Weights of a small transformer language model.
Architecture: RMSNorm after each residual sum, rotary positions, no biases in attention or MLP, tied embeddings, normalized queries and keys, capped logits.
Each number is 200 + 30 x the weight over the matrix's rms, rounded and kept within 0 to 999. Layers, rows and columns count from 0.

# layer 3 MLP up, 1792x448, rms 0.0253, rows 419-460, columns 392-447
236,163,174,221,157,160,218,173,196,200,151,231,174,223,201,255,213,189,187,193,200,180,184,195,203,192,250,194,252,188,209,214,201,238,172,190,202,223,242,201,191,171,184,227,224,213,145,237,249,181,224,285,206,215,211,197
184,180,191,201,231,196,254,189,244,237,178,233,255,218,213,199,202,149,203,187,172,194,203,263,155,206,168,236,147,234,200,231,157,212,213,191,231,253,163,200,179,130,156,237,190,204,193,199,174,193,203,198,177,208,232,164
244,246,196,183,184,213,175,190,188,199,179,201,204,226,201,158,218,251,195,193,146,170,191,172,203,167,194,228,189,198,199,206,190,209,215,253,185,202,236,176,204,203,218,182,183,241,161,204,176,202,202,250,198,155,199,199
203,245,217,189,158,233,234,169,221,195,185,190,195,224,172,180,217,224,203,218,204,190,158,204,225,191,188,225,206,189,210,186,153,185,183,218,220,189,185,174,219,189,185,141,169,176,218,187,124,219,196,183,231,192,222,219
178,200,235,208,231,175,177,193,175,198,189,175,177,216,173,207,188,153,161,217,178,228,209,219,185,210,175,228,243,164,211,209,155,176,229,164,222,175,188,198,255,238,174,192,178,231,204,205,188,181,208,221,172,247,149,136
213,243,236,200,207,222,264,243,178,210,200,228,213,227,199,130,205,188,194,208,162,167,200,208,166,218,222,225,181,265,204,198,193,189,246,202,220,175,205,171,219,158,167,210,201,207,185,215,188,175,161,227,185,247,249,170
249,227,192,179,211,217,134,225,210,140,191,192,255,186,264,175,177,195,200,148,188,190,217,154,221,190,210,215,205,239,228,244,207,273,187,205,240,215,218,178,231,179,219,209,155,153,224,195,171,196,201,214,193,177,161,197
195,217,244,144,201,181,209,201,240,245,175,214,147,200,160,177,247,186,200,230,163,170,248,163,163,203,153,161,183,169,170,247,198,206,129,244,230,186,132,187,167,230,182,178,205,246,234,179,209,241,209,208,164,187,161,80
192,119,207,176,210,170,171,226,193,189,188,206,149,190,139,219,176,189,187,204,201,175,229,182,156,167,234,163,271,176,201,198,183,237,184,220,185,176,208,210,256,217,200,227,187,219,151,164,189,221,196,241,222,191,192,227
195,149,272,236,223,232,187,222,194,200,231,202,174,222,221,196,190,198,189,245,209,211,225,216,159,277,205,189,199,160,168,185,208,196,205,231,198,230,232,262,191,178,251,238,200,171,200,198,206,233,233,198,253,241,195,215
132,142,130,280,230,183,186,173,188,208,199,181,175,243,230,181,226,191,186,221,175,186,181,272,182,220,194,184,169,210,159,180,193,208,209,238,154,158,150,231,223,185,220,235,162,183,159,193,159,235,175,201,213,168,188,163
161,192,156,225,223,164,155,193,210,191,225,181,219,240,188,165,229,210,211,178,248,155,242,194,206,209,197,191,201,167,180,201,176,172,173,164,149,168,237,217,200,218,178,226,165,169,161,245,231,193,188,189,180,233,211,161
228,187,194,159,193,205,228,245,209,233,202,193,163,186,210,210,277,189,211,193,185,147,228,103,169,235,167,239,204,197,229,232,225,216,209,263,212,203,174,209,252,158,180,195,261,151,221,268,179,156,202,211,243,185,210,197
230,198,207,184,170,250,154,241,235,207,236,181,183,177,236,178,231,211,227,207,233,173,202,220,212,182,208,230,215,192,165,233,202,196,152,159,203,221,161,181,216,258,227,206,230,204,226,161,180,245,204,178,231,194,182,247
192,184,220,179,150,211,154,242,201,171,218,192,161,154,148,237,237,223,212,183,193,236,174,152,212,207,208,195,154,198,176,185,204,135,215,223,208,178,201,218,215,224,233,186,208,195,230,217,170,221,203,267,262,168,186,220
197,172,176,245,288,201,207,227,206,207,199,176,248,215,217,193,185,240,208,195,221,181,225,164,201,236,211,236,206,169,191,214,192,149,185,240,228,198,211,115,153,220,229,177,207,210,255,217,182,166,215,222,189,227,224,215
147,207,172,188,232,241,155,154,161,241,168,204,170,200,240,205,171,226,214,165,209,212,217,226,244,142,192,174,200,124,193,164,242,221,208,234,153,224,216,211,203,200,172,240,194,156,188,191,208,201,239,134,198,194,201,230
169,189,217,240,183,182,185,228,216,190,213,205,187,246,241,151,236,184,186,181,191,205,231,217,158,181,198,149,163,176,252,194,209,180,169,197,236,192,268,195,160,205,177,199,178,198,192,204,202,211,209,152,196,153,185,174
182,213,158,154,152,191,235,174,213,216,176,176,172,262,257,190,181,200,159,202,201,194,138,212,156,161,235,137,192,212,199,202,160,218,191,174,174,163,191,173,180,216,264,188,204,159,156,225,194,182,202,220,188,150,196,156
234,240,223,162,171,185,225,191,194,198,159,183,229,156,217,216,236,206,197,195,153,210,186,250,148,121,213,193,208,206,173,229,198,205,268,266,195,152,203,233,174,244,227,185,242,164,214,217,128,259,222,219,162,176,221,212
169,189,223,187,244,196,251,215,187,197,193,219,203,200,247,171,238,206,249,148,191,229,194,171,217,249,179,209,191,247,182,211,175,219,210,239,196,178,171,213,248,197,184,152,214,219,194,202,142,201,257,231,224,243,183,175
185,203,193,187,208,244,130,276,204,232,228,228,219,191,158,203,246,217,250,190,177,201,174,181,222,207,240,222,183,222,233,237,233,244,246,245,167,222,220,198,171,227,168,230,213,203,162,218,162,182,174,203,168,188,219,148
223,220,171,211,163,223,231,229,207,229,200,200,190,256,222,154,214,219,129,200,204,252,262,200,166,125,176,228,172,172,215,135,226,256,242,196,163,196,209,192,211,252,203,206,210,236,226,196,205,148,174,278,186,192,160,234
210,219,170,181,206,185,251,190,195,210,223,239,209,218,224,201,166,237,252,203,190,171,190,182,201,189,185,177,169,181,236,199,219,175,234,205,203,240,225,168,238,188,211,197,150,234,300,226,194,179,215,187,184,252,190,199
260,162,203,208,239,196,203,152,203,193,248,215,204,208,196,130,205,222,189,219,235,254,223,140,203,236,201,231,199,205,147,188,189,223,221,246,250,199,221,213,141,194,230,200,199,193,192,238,242,198,154,213,194,201,202,194
213,226,215,200,250,152,185,213,196,199,210,239,203,188,237,216,222,212,196,207,169,211,213,216,174,191,228,210,178,196,193,180,278,203,214,174,213,193,117,154,240,200,174,212,170,177,194,220,258,128,200,219,227,211,188,208
234,199,166,194,171,239,231,176,155,205,256,168,171,198,213,244,205,194,212,144,228,242,209,248,167,259,211,224,165,242,204,207,202,187,201,200,279,162,202,170,190,181,218,189,197,200,210,177,221,191,189,183,251,220,219,161
194,171,210,164,200,273,231,134,178,159,197,184,153,242,191,233,215,243,238,202,161,192,244,212,143,200,162,177,175,243,151,229,187,185,159,172,175,213,220,237,202,206,179,176,241,163,165,195,125,195,179,213,190,159,196,228
200,173,233,172,218,242,205,155,186,279,259,193,214,192,216,207,224,199,201,137,231,226,191,168,164,230,147,214,165,199,158,193,181,204,178,196,199,224,192,197,175,197,183,199,165,185,163,207,236,222,191,175,185,188,182,167
202,218,247,173,201,207,228,176,166,197,138,249,238,253,172,182,175,230,178,169,244,227,193,248,184,236,234,214,197,210,204,196,213,173,259,189,224,178,206,169,206,140,175,219,168,238,223,176,207,206,179,211,165,266,283,189
197,207,189,192,216,233,279,204,198,187,151,215,245,234,198,242,160,241,224,185,137,152,175,154,202,230,233,228,186,205,237,250,220,201,220,162,202,200,174,189,214,184,194,173,240,201,258,189,191,221,253,211,213,254,192,232
238,157,220,188,197,177,190,227,180,229,199,181,232,226,195,166,228,217,156,200,205,223,200,128,208,247,175,215,220,220,186,169,193,231,215,194,165,203,232,234,233,211,222,245,166,199,217,156,214,201,193,180,186,221,203,277
222,219,215,169,228,284,172,176,228,273,213,248,240,235,171,160,223,227,185,205,205,197,167,208,189,205,223,229,156,223,207,157,181,194,193,183,159,249,175,201,227,178,223,228,194,208,255,213,171,131,180,201,220,189,174,224
204,187,169,210,248,249,254,233,229,144,218,207,208,222,243,191,192,184,212,198,209,205,211,242,189,195,270,195,196,200,247,186,200,208,261,157,204,225,181,236,196,184,182,241,222,198,119,187,202,209,189,215,248,234,201,241
184,193,202,174,202,220,164,231,213,170,241,235,259,183,193,191,148,175,188,215,157,250,220,204,212,219,203,254,218,216,211,187,214,204,249,164,198,193,231,198,170,205,154,243,211,223,201,132,208,148,241,209,154,175,179,193
177,194,184,220,174,222,201,163,208,183,219,207,166,244,217,212,155,229,176,185,208,179,221,201,194,177,180,173,208,198,207,200,207,199,209,145,151,214,215,189,221,174,257,210,154,173,209,230,188,198,225,207,234,188,218,224
184,197,182,219,183,199,180,244,140,198,161,250,200,261,215,202,175,213,177,186,199,205,223,229,170,220,208,205,157,181,227,198,115,211,168,233,183,192,169,160,177,175,236,207,161,157,159,210,197,187,200,185,224,256,174,131
205,201,181,250,220,212,158,152,221,137,238,209,178,227,158,176,150,201,198,228,166,181,216,168,192,187,204,213,188,182,167,204,171,173,202,172,207,230,234,136,237,247,163,171,193,199,235,153,183,277,219,170,201,158,186,274
221,209,211,163,229,165,191,190,199,262,208,224,174,199,165,128,250,189,183,176,248,194,169,217,224,114,190,209,191,165,177,200,220,227,194,208,244,175,215,206,195,170,219,201,198,222,210,213,245,183,222,229,197,226,186,184
188,197,263,138,180,198,189,191,147,177,188,171,199,233,233,157,161,208,192,242,214,214,204,179,234,159,172,238,173,187,165,207,222,213,203,234,183,221,212,215,200,227,229,172,174,129,172,201,192,175,142,213,224,175,177,190
171,198,215,171,191,235,211,208,167,166,238,170,237,187,186,160,178,245,130,241,219,210,187,210,235,201,273,204,227,191,182,172,203,216,241,232,187,220,214,185,203,162,223,179,248,188,232,167,157,176,221,169,154,197,177,188
175,146,224,157,216,193,178,203,167,234,204,200,250,171,261,157,177,240,180,189,196,206,215,171,192,216,227,121,186,191,224,249,197,184,213,206,205,182,217,207,192,161,184,164,261,196,181,174,194,209,208,273,219,165,171,231
# layer 3 MLP down (transposed), 1792x448, rms 0.015, rows 419-460, columns 392-447
183,188,214,190,232,224,194,189,192,204,209,209,197,214,254,170,213,251,240,176,254,187,233,199,179,132,200,176,244,196,230,211,246,198,166,248,177,196,231,187,201,196,266,217,266,258,200,213,175,194,257,177,217,181,203,210
252,238,247,206,152,208,235,212,187,199,207,193,180,138,183,184,244,193,189,144,185,181,245,171,192,170,161,238,201,235,171,219,200,200,146,215,200,204,177,187,177,234,200,189,181,192,223,269,244,214,204,183,183,231,220,226
179,212,200,132,198,176,212,188,168,210,183,176,253,219,207,204,167,142,197,161,186,193,205,215,189,200,259,180,222,192,217,162,210,198,160,201,202,219,195,144,201,208,190,174,206,207,218,215,223,189,191,158,191,216,161,205
169,158,181,189,193,154,193,194,199,169,217,236,215,190,208,208,153,188,207,155,219,179,171,174,166,173,205,172,195,181,214,203,223,238,213,142,167,164,223,181,233,241,167,198,207,189,212,213,225,178,180,219,206,201,193,223
161,209,199,231,203,216,219,176,212,205,167,176,170,236,212,205,175,216,197,216,202,186,211,186,173,182,202,244,217,244,192,213,196,194,232,200,194,234,214,160,147,157,237,245,196,205,202,229,236,240,255,223,199,200,245,210
203,157,210,182,165,218,184,181,205,172,201,176,195,197,209,247,218,202,197,185,197,190,218,207,162,173,179,151,239,232,183,220,220,191,176,228,199,191,209,162,219,171,192,195,228,189,173,212,199,210,256,233,195,190,183,199
131,179,199,192,212,226,221,183,178,135,208,200,185,215,189,215,183,181,233,208,213,167,201,200,223,154,124,218,150,170,221,225,249,161,219,163,207,201,185,224,227,202,221,206,233,194,183,185,207,149,205,167,172,159,215,211
204,194,214,204,194,210,208,184,145,159,206,190,168,167,126,224,212,168,190,188,256,190,183,207,222,204,237,248,219,161,203,226,210,238,216,212,211,154,158,223,153,164,145,153,219,234,218,187,218,187,157,240,271,220,179,177
233,217,189,215,235,180,203,236,190,129,189,198,213,232,213,178,215,214,204,179,218,234,194,188,225,211,148,232,176,196,195,180,200,242,218,175,225,221,211,191,149,194,203,190,183,214,180,203,243,154,227,203,181,213,196,193
199,188,219,199,208,192,204,199,192,181,191,200,205,219,194,238,190,197,185,197,199,194,238,192,202,212,182,211,193,209,196,200,221,185,189,180,160,225,203,173,186,187,218,218,187,212,196,201,185,226,223,195,227,194,205,200
195,170,161,175,172,211,166,187,189,246,217,222,231,223,205,183,220,228,228,205,229,156,211,230,206,175,208,217,238,224,176,182,207,171,137,217,164,194,189,156,209,203,187,205,155,224,232,169,233,198,185,248,196,195,176,234
160,163,160,245,222,199,185,252,186,142,200,243,164,200,287,201,218,283,252,203,252,235,146,217,227,246,207,165,189,195,246,209,182,216,271,196,217,230,153,185,241,231,222,210,228,221,202,203,226,259,198,184,183,267,177,210
212,211,145,147,167,180,214,207,214,188,139,141,206,247,198,179,203,217,264,203,166,225,210,199,213,218,190,204,183,145,191,191,145,181,187,228,139,178,178,214,179,233,212,211,218,222,143,134,185,195,204,174,150,199,252,261
184,197,208,200,227,234,228,205,196,201,206,227,184,194,208,233,162,186,190,223,216,214,199,200,212,213,205,145,189,182,193,210,160,208,242,214,227,208,232,194,213,146,181,223,199,189,231,209,222,185,188,214,184,158,223,182
192,184,258,194,233,244,174,182,211,172,157,226,244,191,198,213,204,162,205,150,240,194,289,194,206,205,205,150,189,247,182,191,170,201,195,201,209,198,189,205,202,224,184,250,193,115,239,218,260,217,227,203,179,204,121,177
204,209,176,209,174,185,156,206,242,208,180,237,157,214,223,185,130,193,209,227,195,179,220,214,160,193,205,186,180,170,180,165,161,194,200,246,153,183,211,172,215,173,182,216,171,175,234,228,222,172,166,148,215,215,166,203
241,155,205,221,219,153,228,247,225,216,151,218,165,159,220,216,194,176,208,214,221,207,209,203,228,237,227,185,151,220,173,177,184,122,164,224,194,218,165,283,160,175,234,178,215,197,185,131,190,251,214,189,186,192,213,182
240,265,192,198,170,181,183,173,242,196,166,192,243,225,150,216,197,148,193,185,232,234,160,192,183,199,211,225,227,198,194,205,173,139,212,201,188,218,132,187,168,228,231,182,242,180,156,182,193,164,223,243,162,234,184,186
221,187,252,200,215,198,200,193,179,163,265,190,208,203,176,182,194,213,203,198,197,200,224,209,203,205,185,174,199,183,215,244,225,219,219,212,179,248,190,198,217,242,194,228,196,231,216,231,234,218,196,171,215,204,224,173
218,281,238,194,207,256,166,205,178,214,203,256,252,263,247,221,93,174,218,253,183,232,200,239,204,189,175,201,220,156,168,156,265,175,203,221,159,219,218,216,196,280,218,170,157,179,171,145,205,201,173,194,174,187,216,189
240,208,172,149,154,133,231,216,219,198,233,249,190,197,221,187,98,170,189,215,223,193,205,187,215,166,193,192,194,120,207,174,225,208,141,144,209,199,203,164,187,199,219,214,227,188,227,177,195,213,180,208,221,217,167,236
225,117,179,194,226,219,245,219,189,235,126,208,168,230,208,185,179,226,155,251,175,218,206,173,192,173,246,205,175,181,183,164,165,239,172,180,161,193,240,186,173,172,203,194,163,202,225,210,218,207,222,169,248,193,197,221
204,179,259,201,175,176,230,194,200,180,196,170,215,207,195,201,232,177,214,186,188,218,191,176,167,211,256,217,253,247,186,198,172,212,215,179,227,228,215,153,217,154,204,238,194,204,172,189,165,227,216,191,182,193,208,147
166,170,205,193,173,198,239,218,228,183,174,256,205,145,200,169,252,257,165,229,170,193,211,160,168,202,202,216,213,184,158,192,229,206,169,223,204,143,198,185,184,193,148,236,199,231,186,161,244,196,181,205,224,225,299,198
142,213,181,177,207,133,196,167,217,181,237,218,221,226,173,206,228,127,164,216,217,216,192,222,159,207,138,177,171,185,264,208,204,256,210,200,215,193,165,231,223,199,231,173,247,219,240,233,207,204,207,220,144,192,252,203
167,171,270,157,209,172,173,200,192,160,195,200,164,290,207,196,222,175,224,194,208,214,151,185,246,207,248,186,194,237,217,190,246,248,185,204,208,172,209,215,197,224,267,231,152,187,204,132,170,219,186,199,165,197,215,200
236,239,219,177,200,155,244,217,241,187,256,200,200,231,179,247,115,185,202,240,190,174,171,182,205,180,197,139,219,230,204,247,166,194,231,199,159,208,198,213,238,209,202,168,188,199,91,243,240,172,215,244,181,223,177,225
240,218,174,179,174,226,210,230,234,193,195,231,245,218,260,179,202,169,183,199,142,230,171,281,207,216,297,207,200,145,125,195,265,254,194,260,238,218,197,197,157,170,230,213,151,158,232,190,214,235,192,207,138,191,236,230
206,256,195,259,230,186,265,249,131,212,229,237,161,250,229,138,208,190,218,217,126,169,157,204,201,216,200,179,225,263,260,173,174,159,193,230,205,181,277,210,211,203,194,233,234,208,212,242,183,230,210,208,199,232,182,163
171,178,182,250,196,189,231,181,181,192,215,186,155,170,247,200,198,181,226,230,200,226,137,198,234,155,234,234,159,230,159,178,202,183,137,160,211,213,224,209,214,206,222,270,225,226,192,195,209,184,248,211,161,164,219,251
173,210,251,146,200,277,211,202,158,191,194,224,178,240,220,207,194,185,157,169,190,220,198,262,241,208,177,236,229,161,194,243,142,224,174,189,151,154,168,259,167,176,251,187,209,195,195,268,182,141,258,229,186,195,236,209
181,239,218,214,199,192,221,197,162,186,185,267,244,202,202,177,204,216,220,160,180,171,210,196,215,143,209,154,203,229,206,187,187,213,204,230,228,186,176,174,200,213,174,158,253,184,225,225,194,211,225,195,224,195,198,214
179,172,214,226,188,190,189,179,181,211,189,184,210,190,204,250,194,174,211,200,157,157,187,260,249,167,238,186,211,214,189,216,202,222,187,202,188,160,202,193,194,208,214,207,188,208,173,141,133,201,220,196,213,179,190,196
158,195,231,166,229,156,211,107,234,288,222,172,187,167,195,215,173,149,113,216,237,173,161,145,249,222,223,233,159,265,206,223,214,205,173,235,221,252,172,190,209,151,169,188,172,225,258,249,217,249,187,198,159,158,191,141
239,165,167,204,176,244,179,193,235,228,159,186,179,236,269,261,181,180,187,204,196,200,217,205,222,160,188,220,253,214,176,228,157,211,212,177,235,143,151,168,208,195,199,227,153,183,182,259,136,187,189,196,207,207,198,167
237,157,176,187,208,178,167,189,237,194,185,205,256,227,171,198,193,194,227,188,214,222,211,210,187,172,183,187,199,205,176,195,250,214,224,219,207,194,224,160,257,210,176,176,248,171,293,220,174,204,235,195,169,135,225,221
189,202,225,191,205,189,225,197,179,197,237,259,205,172,201,191,271,187,194,225,177,208,207,148,200,182,193,181,169,240,161,125,172,182,218,155,219,206,224,197,204,118,227,246,204,212,191,224,137,161,144,238,244,155,186,140
195,192,216,145,203,198,195,205,189,176,177,231,219,172,189,164,207,210,192,197,227,193,186,217,162,171,185,167,184,180,181,216,197,241,234,193,246,197,234,230,216,218,191,224,197,178,148,203,212,228,208,240,201,176,172,155
182,205,177,152,170,212,215,188,236,143,172,165,192,165,188,212,172,212,168,232,249,205,216,185,231,238,238,206,180,194,262,183,225,203,195,157,280,212,232,230,180,236,212,132,182,191,197,200,200,206,198,161,189,195,173,197
173,206,165,286,179,183,189,210,197,134,230,181,155,163,187,196,216,176,182,208,182,163,253,178,135,210,130,166,214,191,220,213,241,237,226,206,216,131,177,255,213,200,226,176,185,184,206,210,162,175,165,158,199,237,193,204
249,206,193,231,191,239,195,143,195,214,196,217,223,183,234,169,237,177,229,161,228,242,240,213,195,248,164,145,206,180,172,160,282,150,186,190,186,269,150,238,198,218,193,191,162,180,230,161,253,172,209,217,190,211,157,151
171,202,201,219,172,220,214,211,171,191,170,172,184,214,210,230,225,195,209,195,181,185,202,227,217,214,200,203,231,191,217,199,199,177,228,189,221,205,216,181,193,172,195,176,187,191,219,167,190,179,214,212,185,217,220,200
# layer 3 MLP gate, 1792x448, rms 0.0264, rows 420-460, columns 392-447
233,181,203,180,211,179,175,155,243,251,234,281,190,196,214,217,138,183,205,137,205,224,204,232,273,224,189,164,252,202,190,243,204,224,221,157,207,203,241,164,204,177,238,201,186,181,248,188,240,201,202,240,215,202,191,204
153,236,144,245,217,257,172,193,249,177,234,245,220,191,236,191,205,199,182,209,234,185,201,185,190,185,209,167,164,162,238,250,165,219,212,163,232,225,206,258,240,115,214,203,153,195,204,242,225,217,148,215,202,220,121,215
203,175,229,226,241,181,190,192,204,251,244,158,203,148,197,144,206,211,189,176,247,180,172,229,240,195,168,174,211,217,156,149,212,168,188,167,274,178,233,185,214,229,152,230,186,271,195,175,176,148,220,185,178,175,192,173
205,246,221,180,162,206,203,182,227,189,203,259,196,207,216,184,201,200,232,154,180,168,179,215,189,184,199,233,191,208,182,195,203,202,192,225,167,197,165,168,173,198,151,203,194,173,211,188,184,246,183,141,185,250,170,166
207,139,151,209,184,200,205,211,219,180,208,119,229,210,172,225,209,197,193,251,215,213,188,231,181,161,208,212,170,178,158,157,230,243,169,203,201,184,169,160,215,225,204,267,173,210,210,196,249,201,243,221,214,207,145,166
175,174,163,228,239,202,206,207,201,236,188,192,195,136,216,215,220,217,198,213,234,142,212,241,162,206,176,195,197,171,162,219,210,214,170,205,182,165,202,216,240,220,143,199,240,196,195,180,209,248,242,221,212,207,203,174
228,213,174,254,190,179,207,204,214,228,229,163,165,186,184,217,166,195,253,178,120,215,170,135,225,217,181,223,161,207,248,153,164,149,178,262,165,191,118,185,225,182,170,206,250,199,192,235,213,222,214,151,170,227,207,220
188,126,197,207,201,204,190,170,204,255,141,190,216,195,183,191,187,216,156,170,174,177,227,185,215,180,225,201,262,179,206,203,238,234,217,175,183,193,174,194,252,192,216,224,180,217,218,199,209,225,193,209,222,172,186,190
185,174,263,219,208,246,180,223,182,205,226,234,181,237,193,216,122,177,223,188,212,202,210,181,220,239,198,160,202,181,209,212,221,202,207,196,185,196,211,188,221,197,235,233,208,180,233,190,169,237,237,209,213,218,185,220
241,214,194,194,253,176,172,227,183,157,172,231,217,209,228,169,223,209,216,226,161,193,228,189,170,215,221,178,174,272,154,213,183,205,211,231,147,190,179,205,226,188,226,169,230,197,225,181,154,231,200,193,199,167,201,191
222,168,215,220,234,238,161,198,202,212,148,189,188,130,194,238,232,223,207,206,187,279,220,191,176,148,233,184,179,247,123,196,163,189,198,212,168,181,178,232,202,170,177,202,221,241,202,248,198,123,212,123,231,196,179,145
225,225,169,187,217,204,221,233,228,205,194,167,219,214,180,220,233,221,192,200,156,194,273,239,248,223,174,181,229,157,233,282,140,202,205,210,237,163,164,174,242,195,171,208,218,166,192,286,242,197,216,170,271,237,231,229
179,226,214,215,223,217,231,209,179,158,199,169,198,180,172,229,144,235,169,228,224,226,191,187,157,208,228,145,195,179,166,181,179,171,184,246,171,245,253,203,242,185,168,161,184,168,179,217,201,163,173,238,142,215,209,193
188,191,196,175,199,196,208,205,210,153,241,162,197,212,146,149,196,146,162,193,257,189,218,230,221,263,216,220,176,214,241,180,282,167,173,218,199,186,203,180,211,158,156,180,196,130,166,233,160,167,245,173,227,181,198,191
202,206,233,218,203,224,247,193,170,192,180,234,203,167,165,224,149,185,179,235,248,231,213,162,213,198,212,209,167,211,232,198,149,239,207,200,249,212,209,220,178,181,192,167,182,161,162,159,151,220,221,218,195,245,218,221
186,201,169,184,222,121,232,202,151,241,200,195,198,217,184,218,183,286,192,160,198,190,188,170,202,184,210,237,161,178,200,183,245,215,210,200,216,194,126,200,182,175,234,234,124,213,200,189,142,184,261,207,193,234,232,167
227,214,225,183,228,185,218,203,213,204,152,198,186,247,166,222,175,202,217,210,191,210,211,202,266,201,189,218,245,196,199,200,265,224,213,177,190,238,194,172,217,216,145,229,115,166,193,182,240,169,158,206,202,158,176,203
174,182,226,247,228,218,188,195,221,224,186,211,155,172,143,223,232,219,195,178,213,216,248,146,226,242,184,225,190,213,194,164,158,183,171,200,237,243,218,201,209,197,149,200,211,241,217,196,231,186,222,197,221,199,263,254
212,197,212,235,229,177,196,231,231,191,269,200,246,151,208,200,166,221,235,196,213,200,175,199,238,267,176,277,187,189,200,175,182,186,132,162,226,228,191,172,176,208,204,209,180,175,163,221,227,183,223,188,252,162,171,208
211,202,244,211,207,203,157,198,158,201,165,194,164,199,168,221,166,237,228,166,193,178,175,224,223,184,185,226,248,228,165,209,237,224,230,181,158,204,192,184,197,198,219,229,189,242,196,226,191,236,206,179,240,230,211,205
211,210,245,229,184,184,204,264,250,211,174,192,200,214,156,245,251,198,201,232,184,219,227,210,211,196,273,222,201,217,161,183,140,181,174,173,171,153,256,228,239,221,189,226,207,210,214,210,169,200,271,217,182,209,229,182
189,197,208,186,224,251,221,203,260,189,199,213,196,222,216,171,258,253,189,254,188,255,203,177,234,159,210,252,163,208,200,186,223,138,203,216,167,176,162,232,203,272,174,128,203,259,207,231,173,139,232,206,200,215,197,207
199,152,155,182,178,195,211,188,292,215,192,206,174,183,185,178,214,232,210,198,208,174,247,176,196,176,216,189,182,213,203,180,220,182,175,207,180,231,216,214,177,230,100,207,225,218,219,217,169,162,208,171,158,244,235,197
218,210,144,256,157,254,157,241,241,247,226,162,238,207,221,213,232,199,254,220,177,164,236,245,150,124,191,184,195,218,177,211,211,186,251,195,201,214,278,239,224,154,218,140,155,156,187,183,188,149,197,248,237,166,190,165
223,267,212,111,241,207,184,231,185,235,177,225,203,286,239,228,253,209,196,243,186,221,211,237,222,158,221,256,169,212,191,181,199,201,199,225,152,157,235,200,186,221,200,149,159,273,206,210,171,159,258,231,157,150,205,204
181,219,166,171,161,150,195,223,186,221,226,155,196,175,182,234,261,218,265,168,206,189,184,206,188,178,236,249,164,244,213,198,180,206,171,198,210,193,243,210,224,240,169,175,241,229,228,263,226,198,198,246,207,223,234,231
126,140,192,198,215,196,168,158,210,238,228,201,149,199,221,229,196,251,209,176,214,218,213,142,204,203,143,162,251,195,275,211,178,213,160,158,203,241,210,216,155,197,202,160,200,207,210,221,181,188,202,240,204,152,183,214
242,209,147,230,232,212,260,196,132,214,220,189,173,174,247,172,246,245,227,217,163,199,204,225,230,162,235,231,189,203,211,178,207,236,181,162,178,216,161,133,181,217,161,186,217,205,178,229,193,173,189,235,234,181,201,207
153,199,217,192,152,228,169,171,237,223,197,201,145,168,205,167,246,169,265,192,189,167,189,173,174,175,222,191,196,184,176,227,164,178,197,239,151,232,193,148,159,219,214,133,249,204,242,236,219,224,221,153,225,174,138,239
196,233,190,204,217,173,178,238,242,189,220,203,198,174,236,141,182,197,254,263,162,255,182,245,213,151,130,191,197,162,180,128,182,207,203,210,164,194,223,187,232,218,173,189,200,215,166,202,267,149,184,144,196,248,233,162
204,220,203,228,138,207,225,209,166,222,205,167,175,280,265,199,154,206,199,210,217,243,214,229,214,240,204,193,175,220,182,115,159,209,217,172,182,210,200,229,193,193,202,212,135,216,213,196,238,213,191,184,241,217,153,250
206,152,182,268,175,256,198,248,194,213,181,195,177,214,170,225,200,266,206,213,197,193,242,254,230,234,221,187,202,205,143,189,201,223,223,187,222,158,216,222,176,213,164,137,233,208,227,191,164,227,201,203,244,212,221,177
211,233,155,184,188,224,155,161,236,166,211,195,181,201,193,223,179,180,168,193,194,201,216,176,253,187,176,177,180,166,202,201,228,224,130,206,136,176,230,224,217,196,155,188,183,228,189,231,175,255,209,266,172,187,165,187
181,144,180,202,184,177,209,234,211,256,217,186,214,186,217,172,198,211,203,204,197,197,254,265,206,174,177,146,197,271,200,185,214,160,198,206,159,177,237,238,242,190,201,219,207,247,215,218,174,210,188,189,208,143,159,218
192,190,209,242,160,152,169,210,209,173,217,285,163,243,230,199,178,176,218,228,234,222,226,174,204,192,207,192,172,143,173,160,191,208,203,193,194,165,197,219,175,206,190,209,216,220,179,158,223,231,255,248,212,200,187,205
159,190,172,193,174,230,196,212,168,216,230,183,169,207,199,142,186,229,201,169,194,239,216,217,221,202,222,166,150,168,213,175,221,173,199,208,153,162,219,133,189,215,190,228,171,171,175,191,202,257,177,212,250,222,211,167
206,223,151,199,179,181,190,205,141,233,193,197,223,195,199,179,214,225,247,260,204,167,190,182,202,195,232,162,230,234,212,219,164,169,237,200,207,166,215,138,176,172,178,179,183,170,229,213,230,243,202,217,212,195,159,174
179,211,159,187,174,183,170,209,251,158,228,202,205,188,222,169,246,113,236,199,159,170,159,186,204,211,187,193,174,184,181,207,166,248,254,229,188,222,217,156,237,234,238,197,238,154,202,237,200,138,171,241,184,183,245,218
183,194,189,105,150,209,181,221,178,177,167,228,188,155,217,235,219,230,203,227,234,205,194,171,179,196,193,210,227,213,178,189,217,157,135,203,195,233,227,226,174,232,218,188,165,144,188,191,199,194,222,230,209,153,175,265
205,192,162,245,189,179,123,224,163,198,163,222,197,138,230,239,217,231,226,191,226,231,254,164,195,175,170,161,188,224,184,217,191,188,172,159,204,241,170,162,215,223,230,216,172,233,218,224,209,183,227,239,258,205,184,253
197,178,199,94,190,174,189,157,226,176,230,184,232,177,216,166,200,205,193,224,185,193,206,205,168,211,160,178,167,207,210,192,198,203,195,167,191,224,223,205,218,212,146,163,224,163,195,170,230,168,222,233,227,213,189,203